Weights of a small transformer language model.
Architecture: LayerNorm before each block, learned positions, biases.
Training: a variant of Muon for these matrices, 9511 steps.
Each number is 128 + 32 x the weight over its row's rms, rounded and kept within 0 to 255. Layers, rows and columns count from 0. The size above them is the row's rms in percent of the matrix's.

# layer 7 attention query, 576x576, rms 0.0764, rows 483-529, columns 288-359
size [ 97  98  96  92  99  96  91  95 100 103  98  96  92  98  98 102  93  96 100  90  98  94  95  93  94  88  93  99  97  91  90  95  99  92 100  91 100  95  95  92  91  96  94  93  99  94  97]
[[140 127 120 100 190 117 112 155 121 193 149 125 158 149 125 112 175 144 161 132 130 121 128 153 166 128 207 102 110 157 135 108 142 118 119  96 127 122 104 129 110 165 115 136 127 130 153 151 152  96 152 161 150 130 109 149 140  99 106 145 119 134 126 112 133 180  64 141 109  65  91 173]
 [179 162 123 114 133 132 140 160 118 169 172 194  70 124 103 160 107 131 135  95  65 173 129 108 170 175  50 179 169 136 123 172 108 153 148 133 172 133 145 123  47  81 121 105 119 159  84  66 115  87  80 132 185 122 201 143  87 116 150 166 166 104 118 154  67 190 120 128 170 150 149 175]
 [157 116 139 180 146 164 138 112 167 131 148 142 147 101  97 121 153  75  95 155 123 132 118 151 121 142 125 111 190 127 143 142 185 145 116 140 187 126 102 185  79 169 145 142 154 192  99 120 169 129 138 137 139 138  74 123 148 125 134 140  72 125 148 140  58  70 137 127 119 131 123 163]
 [ 74  63 115 152 130 137 122 115  59 140  99  99 205 178 130 121 161 119  86 166  75 142 143 150  69  94  89 119 127 115 113 157 156  68 118 119 130 164  96  92 156 119 137 164  89  96 183  98  73 119 124 119 150 175 175 105 188 151 143  79 106 217 141 119 121 174 129  87 108 128 158 148]
 [ 64  95 149  82 153  95 147  95 136 137 141  61 134 150 183  89 141 151 124 142 142 121 121 169 110 147  67  86 119 180 139 111  93 166 151 121 119 100 130  98  82  67 130 121 130 184 157  84 157 131 120 126 140 137  95  89 109 156 130 169 142  61 196  84 173 139 141 163 173 174 117 143]
 [ 77 145  72 192 134  79  65 111  75 128 170 165 190 108 155 155 134 105 139 108  67 104 181 100 144 129 115 148 119 109 156 160 177 132 118  89 125 121 182  77 164  86  69 255 118  99 189  93 147 139 130 151 129 108 155 131 132 105 137 179 110  84 140 112  93 134 190 139  87 155 113 129]
 [120  92  57 162 132 150  82 130 188  69  93 120 145 180 123 111  98  86 130 119 170 137 103  86 127  91 122 116 102  89 135 118 145 125 133 109 150 136 177 109  95 122 158 105 106 138 133 109 172 104 154 113 178 111 124  46 156 164 109 100 154 141  99 207 103 117  95 188 133 156 122 151]
 [ 48  99 141 106 107  84 131  36 174 140 152  97 124 188 115 160 143  94  49 113 136 134 158  94 149 147 155 180 150 117 118 164 104 110  88  78  89 103  73  96 143 122  82 128 139 111  74 124 128 145 159  90 168 193 120 144 107 122 120 140 120 152  79 161 123 199 126 133 153  89  68 105]
 [145  59 120 122 113 167 136  88 112 144 125 145 153 114 193 130 159 177 135 124 119 148 126 127 136 166  83 141 137 158 156  34 134 178  93 168  93 224 123 146 157 129 190 165 102 119 108  83  71 117 183 115 113 147 199  79 107  88 147 124 109 206 115 105 132  96 170 121  80 106 118 131]
 [108 189 114 116 145 163 129 137 136 154  93 133 129 128 129  76 100 179 105 147  96 135 114 145 123  69 113 134 155 144 171 162 169 108 121 134 117 134 145 125 184 148  72 123 147 110 111 103  83  97 157  95 124  84 171 150 117 103 119 135 146 179 161 124 127 177  99  74 185  93 148 124]
 [ 90 144  93  90 146 156 144 117 168 157 133 104 122 134  95 112 146 141 160  77 168 147 132 120 163  83 154 138  85 125 134  77 121 182  81 100  95 117 113 136 115 107  97 130 163 124 174 130 175  98 136 125 108 105 159 146 127 125 134  90 156 182  84 114 150 212 132 112 140 130 159 107]
 [106  87 146 146 106 123  52 138 168 112 156 117 158 109 130  94 164 121  50 121 107 139 104 133 144 116  80 156 138 159 152 123 133 119  64 116 116 127 133 177 106 148 116 122 130  78 129 100 114 140 114 120 179 118 144 142 179 148 145 102 161 129 154 146  92 139 117 196 128 111 177  85]
 [161 134 110  90  88 104 152  97 131  87 185 161 134  88 114  74 169 138 165 120  98 112 141  87  92 111 118 142  70 162 110 128  89 128 106 109  99 115  98 176 127 114 144 143 127 111  23 139 134 188 131  51 186 157 121 127 151  78 115 181 119  80 113  84 135 122 102 172 165 131 150  82]
 [122 158  99 152 105 127 126 106 139 124  74 108 122 126  86  90  77 200  61 191 168 184 118 146 137 112 131 160  39 146 107 101 192  95 134  68 113 140 113 203 181 125  94 179 153  96 117  84 112 102 116 123 137 117 155 116 115 168 111 113  62 181 126 128 109 192 173 148  61 145 120 145]
 [125 110  80 120 138 152 112 115 158 125 158  94 164 132 159  82 130  92 134 139 171 136  67 169 138 125 168 118  97 152 162 171 138  91 135 138 135 135 140  94 100 146  97  81 138 181 152 167 155 125 116 125  97  96  80 174  64 116 147  84 173 169 109 171 139 165 167 101  62 133  57 104]
 [124 190  99 143 151  89 161 124 106 163 102 120 141 157 114 121  99 106 115 130 141 126 108 140 152 150 128 154 178 167 120 116 115 140 129 127 143  98 131 220 148 201  72 139 133 162 179  99 162 160 153 120 153 113  97 121  91 148 166 122 184 134 100 135 183  93  99 150 115 121  96 148]
 [183 155  82 182  90 123  87 131 121  90 100 129 110  40 135 133  73 108 109 142 186 185 143 133 112 175  45 101 126  91 134 125 112 156  93 150  90  87 112 136 152  91 151 119 130 152 118 111 150 118 145 102  48 117 117 138 117 119 135 189 154 126 110 101 104 156 180 147 173 100 138  95]
 [ 69 107 163 161 112  84 113 117 151 162  75 136 150  72 117 140 137 116 134 123 104 201 139 157  75 133 116  78 178 101  77 123 150 169 165 102  95 124 148 114 104 157 150 133 126 134 139 142 111 190 111  63 124 132 111 119  95 174 100 126 134 126 136 161 142  95 157 145 179 153 130 156]
 [193 154 115 134 157 102 155 127 142  80 182 105 151  80 140 144 116 129 140 144 114 121 147 152 120 132  93 119 106 107 106 129  89 123 178 109 181 146  90 115 129  46 135  93  92 114  75  64 126 119  67 100 138 121 149 119 113 113  91 101 118  92  88  88  71  78 147 116 248 150 125 157]
 [173 110  45 189 170 105 153 126  79  85 102 130 144  88 122 107 176 137  86 179 106 108 104 130 161 110 141 125  62 177 159  99 172 105 188 132 146  98 120 184 136 119 126 120 135 154 157 186 108  53 117 157 120  95 124 153 110  40 144  95  82 127 155 119 149 156  79 117 124 139 142 132]
 [115 163 125 103 151 207 136 133 128 107 154 147 177 175 107 123 114 134 117 106 171 117 107 130 125 136 158 110 105  82 144 103 107 123  78  81 204 153 108 106 198 103 109 160 171 125 156 138 101 114 134 129 128 111 180  97 135 126 149 115 159 141 143 159 195 121 181  69 105  75 127 101]
 [125 124 145  99 140 149 119 113  65 217 123 143 175 144  96 142 106 122 130 176  85 140 154  79 152 168 144 132 170 160 139 168  92 126 124 207 168  78 100 127 154 124 137 150  83 115 109 113 131 174  92 129 169  38 104 127  81  96  92 166  98 115 125  80 124 110  97 127 134 177  47 130]
 [138 127 111 121 159  76 156 124 225 133 137 125 147  92 128 160  95 167 133 179 125  93 162 143 150 117 118 104 182 121  89  97  50 119 123 154  93 147 106 118  90  85 135  98 122 141 151 139 129 139 124 167 113 113 150 158  71  37 136 112 145 180 193 176  70 112  74 141 119  88 124 167]
 [139 119 138 110  86 105 138  86 123 165 186 161  97 147 127 105 120  26 136 170 133 166 100  87 215 113 164 100 177 121  97 143 129 171 176 111  64  70 122  62 143 122 116 149 135 126 155 135  85 116 176 177 163 136 117 140 127 100 118 173 123 124  66 165 121 195 125 110 162 122 147 153]
 [129 161 144 179 139 152 136 151 165  97 137  70 102  84 103 137 126  87 161 101 134 142 156 113  92 145 130 126 154 156 144 126 144 123 179  92 159 146  83  66 122 111 102  85 190 128  88 111 191 114 152 167 119 136 155 127 109 178  82  92 173 172  97  79 128 142 150 125 121 182 115 138]
 [106 154  91  90  50  81 125  78 146  72 146  87 120 126  80 137  92 117 191  92 152 149 124  96 101 122 113 150 114 131 108 115 129 129 130 160 192  80 191 126  83 157 149 101 146 152 136 157  79  87 105 135 178 161 110 142  67 159 117 127  83  73 112 169  85 176 126 163 126 133 132 141]
 [156 127 133 125 113 146 117  96  97 113 145 165 128 110 103 175  76  89 126 152 150 121 113 132 181 130 181 148 142 108 140  93  60 133 129 101 173 125 127 115 129 209 131 145 151 135 121  82 115  96  88 169 142 112 201  84 122 132 133 110  88 124 105 130 101 129 119 157 123 131  54 173]
 [106 150 178 102 176 159 135 161 122  98 195 164  56 160  90 197 100 107  95 164 139 111 104  91 119 143  80 100 113 146 105 126 150 144 107 161 147 126 181 155 153  78 111 141 158 155  87 124  94  85 136 150  99  93 152 114 111 154  93 124 114  82 125 102  84  98  91 136  98 142  65  99]
 [114  99 159 118 157 150 108  77 117 141 146 221 136 145 170 150 182 126 115 128 130 157 103 173 143 159  54 100 194 135 160 116 147 126 157 175 186 107 107 203 132 143 115 145  58 135  97 128 114 164 146 110 106 183 145 127 151 106  79 117 156 124 152 109 106 170 134  65 208  98 115 146]
 [109 122 153 156 107  91 126 156 132 124 150 139  89 146 110 119 105 174 161 146  86 103 153 119  59  90 129 158 126 119 174 145  99 130 120 103 205 154 161 180 141 149 158 180 164 131 110  88 109 111  80 152 112  97 108 120 108 146  95 113  96 141  38 150 111 180 131 120 109 108 148 163]
 [125 140  75 143 107 135 144 118 123 150 119 153 103 145 135 206 164 108  93  74 108 153 130 100 114 168 121 121 114 152  90 143 147 138 119 139 129 101 135 133  90 133 137 165  94 104 180 102 117 109  97  91  94 124 145  89 129 108 101 153 112 142 165  87 151  56 115 130  89  91 112  34]
 [161 158 112 149 156 149 101 177 209 114  42 182 114 139  75 142 130 129 140 128 139 143  83 129 146  78 153 132 118 171 113 102 129 134 142 197 173 162 165 130 111 108 161  98 195 113 134  78 110 102  82 180 156  99 161 140 158 191 206  88  81  71 141 140 130 123 112 165  97 135 118 144]
 [146 186 114 104 102 153 115 107 144 138 101  82 177 105 157  81 142 250 144  93 128 107 162 193 112 165 114 105 101  99 151 102  96 173 150 148 125  63  86 103 187 106  95  98 126 175 115  93 147  87 117 118 107  86 109 184 169 118 101 131 127 140 147  86 125 133 152  95 104 175 142 139]
 [112 146 160 146 125  94 141  63  87 133 164 157 170  99 126 152 140 161 114 148 126 156 125  73 106 138  85 152 106 169 110 248 128 109  87 134 143 126  71 122  68 156 144  88 192 158  75 130 114 171  78 111 140 151 148 133 144  97 128 111 133  68 141 132 147 122 167 134 166 131 153 145]
 [138 111 145 135 152  81 136 116 154 120  93  70 113 142  87 108 132 167  80 104 106  65 144  99  92  64 128 139  92 123 108 140 129 182 120 150 107 132 114 129  92 177 125 114 100 126 109 116 118 152 146 101  98 133  88 110 133 186 126 115 105 117 141 169  98 172  66  59 105 141 112 119]
 [156 134 130 113 186 111 185 158  99 118 119 169 120 115 113 135  84 179 136 132 166 121  59  66 141 146 146  96 162  59 107 105 100 144 117  85 108  72 136 191 117 124 129 185 148 106 130 120  78 133 139 129 111 146 106 135  79 173 116  75 137 171 173 166 144 118 175 110  81  95 150 136]
 [111  98 182  95 163 122 148 134 187  98 167 175  70 174 106 176 127  87  92 154 134 102  88  88  99  86 131  72 164 115  81 149 103 152 184  95  88 133 131 124 124 130 138 181  97 122  87 161 150 140 170 149 105 106 184  92 118 142 104 110  77 142 145 152 156 134 166 190 210 136 136 135]
 [116 166  72  39 102  97 147 134 118 148 151  94 129 155 181  85 135 117 171 173 157 113 108 151 147 185 141 186  84 203 147 154 120 115 124 207 162  57  71 120 141 165  74 189 135  75 183 136 108 133  80 101 110  92  98 122  28 137 148 133 144 147  95 171 123  88 117 104  89 183  99  98]
 [156 124 141 169 154 108 101 111 137 138 114 135 119 102 194 155 167 132 119 126 125 139  93 150 161  98 101 231 150 112 148  83  93 168 123 118 103 136 168  73  95 160 161 149 164  94 106 128 127  95 100 122 110 157 161 110 124 163 154 104 117  98 101  39  87 155 130 100 173  68 134 126]
 [121  82 119 166  96 143  85 108 150  78 154  96 104  94 167 135  96 104 103 115 138 135  55 143 134 161 115  79  58 123  82 159 134  92 129 119 169 133  86  84 124  89 147 115  93 161 154 149 112  67 172 147  78 121  90 163 169 132 128 127  78 151 146 134 106 117 155 137   0 174 142  87]
 [116 140 161  47 115 118 123  92 144 133 147 170 160 142 133 147 125  89 108 184 116 117 108 113 151 145  80 181 100 112 139  65 147 123 174 106 132 106  75  21 139  98  97 109 135  95 142 154 142 141  79 151 139 121 120 136 189 118 148  97 146 155  86 129  80 151 142  72 152  87 159 117]
 [181 141 135 156 110 110 127 112 117 163  90 139 153 128 152 121 176 135  99  70 138 126 139 146 134  86 152 132 147 105 154 151 104 133 150 155 128  75 143 122  71  98 143  76 203 173 107 112 132 105 128 158 177 127  85  99  80 132  83 151 137 126 155  98 126 110  35 174 191 122 123 154]
 [135 181 128 129 132  85 127 110 150  82 183 113 144 110 129 109 162 175 179 174 148 120 187 152 150 141 126 147  85 133 105  67 145 108  68  96  66 153 101 150 155  84 126 116 110  59 145 194 153  94 146 116 105 110 109 155 171 141 133 154 172 106 100 181 155 116 115 105 124 165 146 155]
 [135 179 180 129  78 146 121 144 166  69  99 132 109 101 111  54 120  91 172 157 195 136 114 144 133  62 170 130 145 117 188 102 155 157 131 148 142 114 133 134 144 139 144  78 113 149  99 145 108 141 182 134 173  99 111 128 114 178 162  94 139 126  94 119 108 134 172 156  87  71 118 166]
 [132 133 141 128 171 124 159 120 146 109 138 132 143  79 157 183 108 164 112 126 179 153 114 126 143 113 132 130 118 107  90  42 133  90 115 154 142 137  84 134 120 100 108 130 132 143  96 155 104  84 150 151 141 105 166  82 150 182 194 164 134 137 133  47 152 126 185 120 140 104 116  76]
 [112 128 117 174 105 121 124 156 137 112 162 101 187 110  93 110 140 174 144 120  72  87 112 115 139 173 155 123 118  81 140 158  79 121 155 131 124  91 136  46 151  84 145 170 169  66 137 164 156 127 134 161 117 111 116 142 126  63 185 135 131 174  97 127 121 158 121 120  49 115 111 115]
 [122 121 111 125 140 157 112  72 159  87 162 119  94 203 176  74 175 104 137 102 178 122 111 169 155 158  77 173 145  81 109 111 157 125 102  96 181  91 101 163 142  85 129 148 107 135 112 130 148 111 148 101 159 130 158  78  85 104 152 135 112 118 140  71 129 158 145 202 128 177  97  34]]
# layer 7 attention key, 576x576, rms 0.0751, rows 483-529, columns 288-359
size [ 98  92  94  90  95  95  88  91  94  93  98  92  92  93  95  98  92  93  97  89  93  89  89  93  88  89  93  97  92  89  90  89  95  90  93  91  96  93  93  94  89  94  85  93  94  89  92]
[[160 141 136 171 160 122 124  98 107 160 144 105 143  87  83 127  78 148 145 143 122 125 155 103  98  72 131 118  53 143  54 156 155 159 137  81 147 140 156 111 146 136 205  97 168 130 133 105 126  90 130 110 111 121 110 144 174 123 125 110  64 151 114 145 114 147 141 115  84 132 146  82]
 [143 187 146 140 119 137 108 137 160 103 164 165 127 231 133 118 105 146 160  66 101  95  76  68 108 180 131 112 145 145  99 143 116 169 133 107 198 130 117 117 100 139  97 151 156 196  72  75 161 179 125 152 191  78 112 103  99 133 167 215 194  75  72 113  91 142 115 136  92 120 142 181]
 [119 134  49  91  93 154 120  77  92 175  85  78 184 152 127 134 128  99 183 145 104 107 146 145 148  63 121 133 144 132 170 159 201 100 154 172 116 162 157 138  79 132 136 121 173 124 132 108 121 158 107 143 135 104 118  80 143 113 170 162 126 109 143 109 111   0  99  90 126 109 119 175]
 [109 143  81 136 146 101 108 145 145 168 113 122 101  36 141 150 113 145 135 142 142 139 151 165 164 168 157 114 110 119 135 128 106 112  99 120  96  67 140 144 116  99 154 154 167  47 132 151 131 159 123 120 114 134 158 161 173  86 107 123 173 152 111 105 106 138 113 137 113 138 128 134]
 [156 123 180 152  98 133  92 142  76 133 146 130 119 177 175 110 146 162  57 118 194 142 174 147  79 161  96 136 147 150  87 151  76 160 151 162 137 151 102 145  75 125  28 171 160 194 138 118 111 140  71 133 114  95  91 121  96 175 180  78 158  88 169 114 136 140 104 154 114  76 121  84]
 [172 112 100  99 192 149 127 126  62  97  97 110 156  79 138 174 148 115 155 147  73 150 127 120 138 135 144 161 135 112 136 173 187  62 132 111 151 136 138 147 127  91 149 121 162  73 163  78 115 124 145 113 120 107 125 134 168 143 176 155 101 168 106  94  91  95 151 125 114 109 133 156]
 [146  53 116 126 170 102 133 121 162  75 152 150 150 115  76 128 154  69  94 116  53 144 113 130 143  97 124 143 151 113 123 159 154 154 110  99 117 116 128 132 102 108  92 166  87  83 143  84 176 148  95 156 125 116 113 104 138 114 156 162 177 171 108 117 108 143 192  98  65  73 134 120]
 [ 80 140 151 164 162 103 113 108  99 146 114 112 132 209 112 154 105 173  98 131 157 151 142  67 157 126 131 155 123 113  93 156 103  66 132 143 131  75  90 127  87 104 199 119 107 144  72  91 175 191  91 147 104 131 127 129 145 156 132 146  88 145 137 128 190 120 117 128 161 148 129 118]
 [ 89  55  55 133  61 171  67  95 126 166  88 206 123  95 132 137  92 149 184  83 141  92 161 161 177 166 145 145 138 199  93 135 140  92 106 107 104  60 119 123 117 129  94 114 190 142 103  99 200 155 130 141 133 114 100 148 138 125 151 203 111 135 110  72  96 121 136 187  99 158 103 171]
 [150 166 160 138 200  85 125  46 133 159 158 108 107  90  90  90  76 135 161 110 127 108 165 131 106 155 163 119 147 130 103 164 133 138 162 112 132 133 123 146 122 104 213  70 212 170 162  89 169  98 134  65 115 137 111 127 219 135  71 161 133 105 121  94 138 132  57 152 183 138 170 145]
 [138 138 158 160 181  63 172  88  83  98  65  74 157  85 106 100 129 134 115  81 162 117 108 136 201 169 162 159 169 141  27 101 148 118 202 124  69 154 159  88 108 149 167 103 161  85 136  98 117 146 140 105 107 142 125 102 138  85 102 125 100 146 102  90 154 129 122 106 127 161 118 143]
 [140 118 173 165 151 144 111 156 125  98 164 123 116 131 138 166  93  79 116 137 186 115 141  90 149 149 152 120  98 111 161 141  98  83 122 134 115 112 123 111  81 136 142 149 122 137 169 134 138 137 111  66 145 173  91 169  51 207 134 123 131 122 145  95 142  85  85 112 177 218 199 100]
 [127 147 107 104 190 111 112  66  96 163 109  93  66 153 140 107 151  97 172 106 172  81 111 146 117 125 123 109 153 156 101 145 104  70 206 161 115 113 104 112  81 173  91 152 113 135 147 120 125 160  99 165 127 154 171 104 109 139 103 132  99 151  63 185 116 109 129 128 153 131 182 180]
 [155 138 129  89 127 141 138 134  98 117 165 115 178 117 126  84 168 124 130 144 115 102 119 100  74 117 128 151 128 108  84 152 140 113 180 145  96 107 167 120 108 197 237 140 131 162 129 146 138  97 151 128 182 159 175 104  89 138 115  77 103 146 116  73 157 174 161 135 102 101 122 141]
 [143 146 101 114 119  86  59  99 127 105 149 138 157 129 155  89 138 118 146 138 103 133 118 114  86 137 139 155 148  69 139 174 151 145 144 107  92 142 182 124 143 171 174 138 194 103 156  55 128 132 141 164 147 157 119  72 151 132 112 109 110 166 121 162 107  70 173 109  71 125 114 149]
 [120 113 165 133 139 127 123 159 179 131 165 129 120 154 107 106 111 143 132 147 177 113 103 183  51 176  73 136 108  86 122 136 114 107 136  89 129 203 129 107 189 177 151  64 128  72 146  99 128 117 168 155 115 128 116 150  87  96  93 148 139 134 124 122 112 113 130 109 147  89 154 112]
 [104 143 119 183 156 105  97  98  78 156  94  93 128  88 157  90 206  98  96 149 152 168 165 129 140 169 169 171 185 120 156 161 162  96 139 120 149  39 120 188 111 154  98 112 142 159 150 113  68 168  94 144  79 105  78 171 154 179 111 173 136 109 164 142 162  53 100 111  49 180  88 122]
 [120 116 122 111 155 143  85  62  78 214 112 112  93 120 160  88 162 123 113 145 156 207 167 181 131 134 139 144 175  90 183 100  86 128  81 166 108 128 218 130  88  95  93 145 141 112 164 160 172 166 118 137 203 104  84  60  74 124 138 136 157 129 138 146  85 103  79 157 163 105 103 118]
 [116  92 114 140 169 178 125 116  92 123 111 116 172 110 196 177 126  89  54  99 104 157  77 141 153 158 153 178 101 177 160 107 122  93 165 145 162 220 115 152  68 109 108 110 136 131  71 114 113  72 120  85 107 130 120 159 158 132 127 195 196 161 106  85 140 128 112 161 187 118 148 116]
 [140 181 153  94 146 139  91 149 146 118 160 114 173 101 145 110  83 104 162 119 104  82 108 174 175 164 167  40 120 155 107  71 130 121 123 151 148 131 131 117 153  87 137  71  97 136  96  96 121 120 144 164 172 141 125 141  91 178 121  76  75 120 118  84 135 191 119 109 156  90  89 120]
 [ 93 148 123 159 144 159 141 131 156 145 144 137 162 115  88 139  55  62 137 103  84 129 124 127  90 162 167 129 157 126 106 123 164 106 125 115 141 159 111 109  98 145 170 107  61 129  62 141 117  87 164 120 120 137 145 124 116  66 143 134 157  68 165 121 148 110 143 104 114 139 178 116]
 [ 98 128 156 128 141 146 111 134 157 123 132  84  85 195 143 116  94 128  87 144 125 169 114 133  74 153  90 108 163 145 179 101 152 164 155 123 123 133 137  82 141  65  91 142 142 137 213 144 123  98 155 144 121  55 104 106  91 162  81 105 128  76  75 122  60 134 124 169 153 112 131 140]
 [190 131 131 127 167 149 165 139 146 105 163  62 124 179 149  88 104 169 185 119 151 114  77 150 193 130 144 121  94  95  96 134 168 135 100 104 115 114 106 125 135 104 158 136 104  94  74 158 161  97  93  95 130 191  85 166 123 122 113 126 101 111 101 126 125  93 115 169 142 141 162 156]
 [128  97 123 100 118 151 136  41  77 132 155 146  61 122 146  77 142 114 130 118 170  95 108 135 102 166 142 156 100 122 104 169 137 163 139 171 143  91 138  58 174 148 185  88  95 140 136  95 189 121 149 168 151 126 120  95 118 140  73 172 144  99 123 173  73 153 119 188 161 131 154  60]
 [118 181 108 149 108 148 175 145 145 130  76 189  86 112 119 106 154 150 192  29 112 121 168  64 154 169 111 124 152 130 178 100  74  95  94 170 149 100 123 114  70 131  93  97 147 104  59 128 126 108  86 179 127 105 128 129  97 125 158 157 127 100 153 131  88 143 143 119 185 108  92 172]
 [133 115  28 137 103  59 138  96 103 123 129  75  91 123 149 114 167 180 111 132 134 101 154 111  98  95 135  86  96  97 157 149 113 137 124 188 199 125 189 126 103 140  88  91 106 133 170  65 101 157 101 171 117  97 165 126 113 110  97 135 105 129 123  64  93  99 126 147  86 128 121  85]
 [ 94  56 141 160 125 150  75 101 151 129 159 147 123 137 138 136  87 175  90 160 130 195 146  76 155  47 152 141 151 165  93 117 133 148 199 123 141 164 158 144 118 178 128 107  93 127  92 177 140  79 125  97 106 122 136 116 115 154 100 136 129 104  89 102 173  76 141 129  96 187 158 136]
 [115 135 143  93 154 131 187 152  83 179 154 130 127 179 145 135 133  53 125 111 201 113 108  92  98 141  63  99 117 142 143  95 106 176 116 118 102  63 171 187 110 157 117 131 106 130 117 126 120 123 126 121 149  75  84  90 145 109  92 144 182 174 124 174 121  95 117 144 113 101 182 155]
 [ 73 125 119 137 131 143  74 113 141 124 100 148 169 121 136 116 160 119 133 147 114 149 101 143 159 114 138 141 109  61 176 144 151 168 146 139 154  95 155 154 139 127  57 107 203 188 158 119 149  85 148 136 138 108  76 110 151 212  79 142  97 129 164 133 176 152 129 107  97 102 143 118]
 [124 178 178  80  79 109 117 113 132 124 105 143  92 127  91 118 125 130  83 136 105 131 184  77  78  67 146 146 132 132  93  84 127 189  88  99  66  84 174 173 156 183 158 156 122 121 133 125 107 122 191 125 114 147 109  91 115 130 126 180 146 127 160 102  90 104 118  96 225 151 156 126]
 [165 114  98 125  74 122 126  96 125 175 114 126 116 103 120 178 182 128 103 147 169 136 179 154 123 124 136 169 119 157 141 129 136  40  96 166 114 123 105 132 126 136 101 103 161 123 144  86 109 127 130 140 139  84 172 124  97 160  90 100 125 164  97 159 151 171 112 125 111 118 101  80]
 [ 74 184 128  95 182 137 141  96 114 100 126 210 144  98 107  82  82 193 120 153  89 113 165  98 131 116  99  74 150  93 142 146 117 111 118 126  99  81 145 185  89  77 131  74 103 166 164 137 117 171 137 207 136  75 134 143 153 143 115  90 120 114 192 154  77 130 205 114 106 120 111 148]
 [ 93 120 124 102 181  89 129 179  79 104 140 113 160  77 111  97 106 151 144 158 107 143 159 174 133 144 170  81  81 102 137  69 154 121 142 105 124 168  80 170 126 142 140 128 158  66 154 103 169 136  95  96 108 165 122 136 159  52 129 113 131 153 177 127  51 113 122 138  74  87 151 119]
 [140 114 144 123 164 104 132 155  84 132 157 106 151 107 180 163 122 139 140  77 190 130  79 151 111 124 104 167 179 173  90 125 148 147 125 113  89 116 125  93 114 115 154 104 146  65 151 200 106 178 135 121 141 135 162 162  82  95  80 125 137  76 160 122 124 143 144  72 181 148 140  85]
 [127 130 117  84 122 129 145 140 109 142 156  67 169 159 113 129 134 101 121  95 202 180 121 164 155  80  81 104 121  83  68 146  93 182 105 139  99  95 116  38 121 162 132 123 146 162 157 120 101 110 139 112 141 129 109 105 177 120 139  87 110 144 133 141 154 161 109 114  93 183 136  81]
 [139 159 149 137 112  86  69  99 150  58 187 111 115 159 104 141  85  41 113 117 173 137 176  44 139 112 142  98 172  97  75  83  78 135  76 104 149  74  93 185 162 170 124 135 134  84 127 139 117 123  94 122 133 104 121 155 124 112 145 160 125 163 156 112 175 118 177 106 156 128 174  90]
 [105 167 182 125 106 133 197 102 157 134 179 146 131 160 138 148 141 147 162 128  50 122  85 137 125 102  78 174 102 113 114 139  85  77 130 159 146 127 158  97 157 109  72 177 124 229 124 160 179 117  90 106 177  97 131 120 101 116 149 122 139 100 142 107 100 112 127 160 185 112 210 125]
 [179 152  96  79 106 121 103 194 119 151 149 190 120 133 102  93 110  78  79 103 117  93 108  99  90 121 100 129 137 155 124 115  92 126 115 153 138  97 122 135 182 154 155 136 155 150 116 140  78 136 159 130 140 139  98 157  88 217  99 190 148 144 163 188 152 120 157 113  63 159 102 145]
 [100  94 139 104  45 112 169 147 108 111  96 159 204 120 172 155  56 160 131  81 161 117 154 138 152 177 136 144 112 145 161 186 129 136 157 140 141 179  97 134 143 135 134 110 133  83  74 114 147  68 105 120  97 158 152 122 154 127 111 186 119 144 115  75  95 141 135  69 159 147  94 192]
 [132 142 128 146 120 142 127 138 108 101 132 130 127 147 152  94 126 146 145  96 145  94 138 110 117 125 142 140 120 121 104  99 164 111 169  61 107 108 108 165  60 102 103 145 138 130 147 127  96 117 104 138 169  99 107 109  67  91 194 120 119 167 152 157 143 149 142 101 129 123  88 124]
 [105 129 111 126 127 162 133 140 137 108 194 119 184 119 113 196 141 133 119  84 110 160 118 156 146 165 135 113 111 155 118 133 107 161  87 121  86 109  65 117 164  69 141 111 160  82  64 121 101 140  58 117  87  76 181  71 153 153  32 160 134 157 124 106 159 106 135 122 159  90 156 116]
 [ 87 127 158 127 137 115 158 100 151 150 129 131 108  86 169 177 103 174 107 106 142 103  97 141 117 126 137 125 148 144 101 165 104 108 110 199 136 131 130 148 118  62 138 139 173 147 116 122 118 112 110 127 132 110 102 177  63 144 157 136 131 164 168  73 131 102 110  90 152 117 129 118]
 [104 154 144 139 126 106 158 181 132 142 123 135 138  88 127 100 116  82 130 117 191 138 145  93 113 128 173 154 151 142 124 145 136 134 126  63 125 109  65 101  94 139  99 151 195 113 114 133  92 125  76 167 133 126  80 130 126 114 170 105 189 141 182 133 162 151 176 121 102 120  74 137]
 [132 126 124 174  79  89 100  78 134 152 133 100 133 141  65 136 146 162 125 123 162 154 110  77 131 102 116 136 147  68 207 123 133 113  93 127  69 126 159 133 139 111 142 203 134 145 105 112 128 167 129 161 108 117 110 122 147  90 131 114 139 111  89 132 148 146 131  85 105  91 187  90]
 [108  99 136 117 125 154 155 112 163 160 132 117 138 133 116  94 131 116 124 171  64 110 147  97 145 113 158  99 158  97 103 100 150 150  79  97  92 129  66 112 158 141 125 150 137 140 177 163 124 163  40 143 117 170 160 137 156 114 113 104 103 201  75 151 109 138  89 120  75  84 145 170]
 [155  87  92 127 119  90 158 202 177  70 148 105 150 108  96 115 142 173 108 143 120 144 177 158 127 147 122  48 105 120 129 105 174 151 131  52 164 144 167 110 128  90 195 132 107 106  88 126 135 139 140  93 165 153 164 147 190  75 106 155 119 223 113 134 165 106 118  36 132 105  91 167]
 [142 126 124 132 146 246 134 212 143 116 110 119  80 143 118 100 134 107 152 128  91 144  86 160 176 133  86 135  78  85 205 142 136 109 139 115 113 157 158 154 110  94 112 118 144 159 122 135  83 176 127 170  59 182 113 169 150 143 112  74 167 190  95 100 157 163 152 114  87 177 150 114]]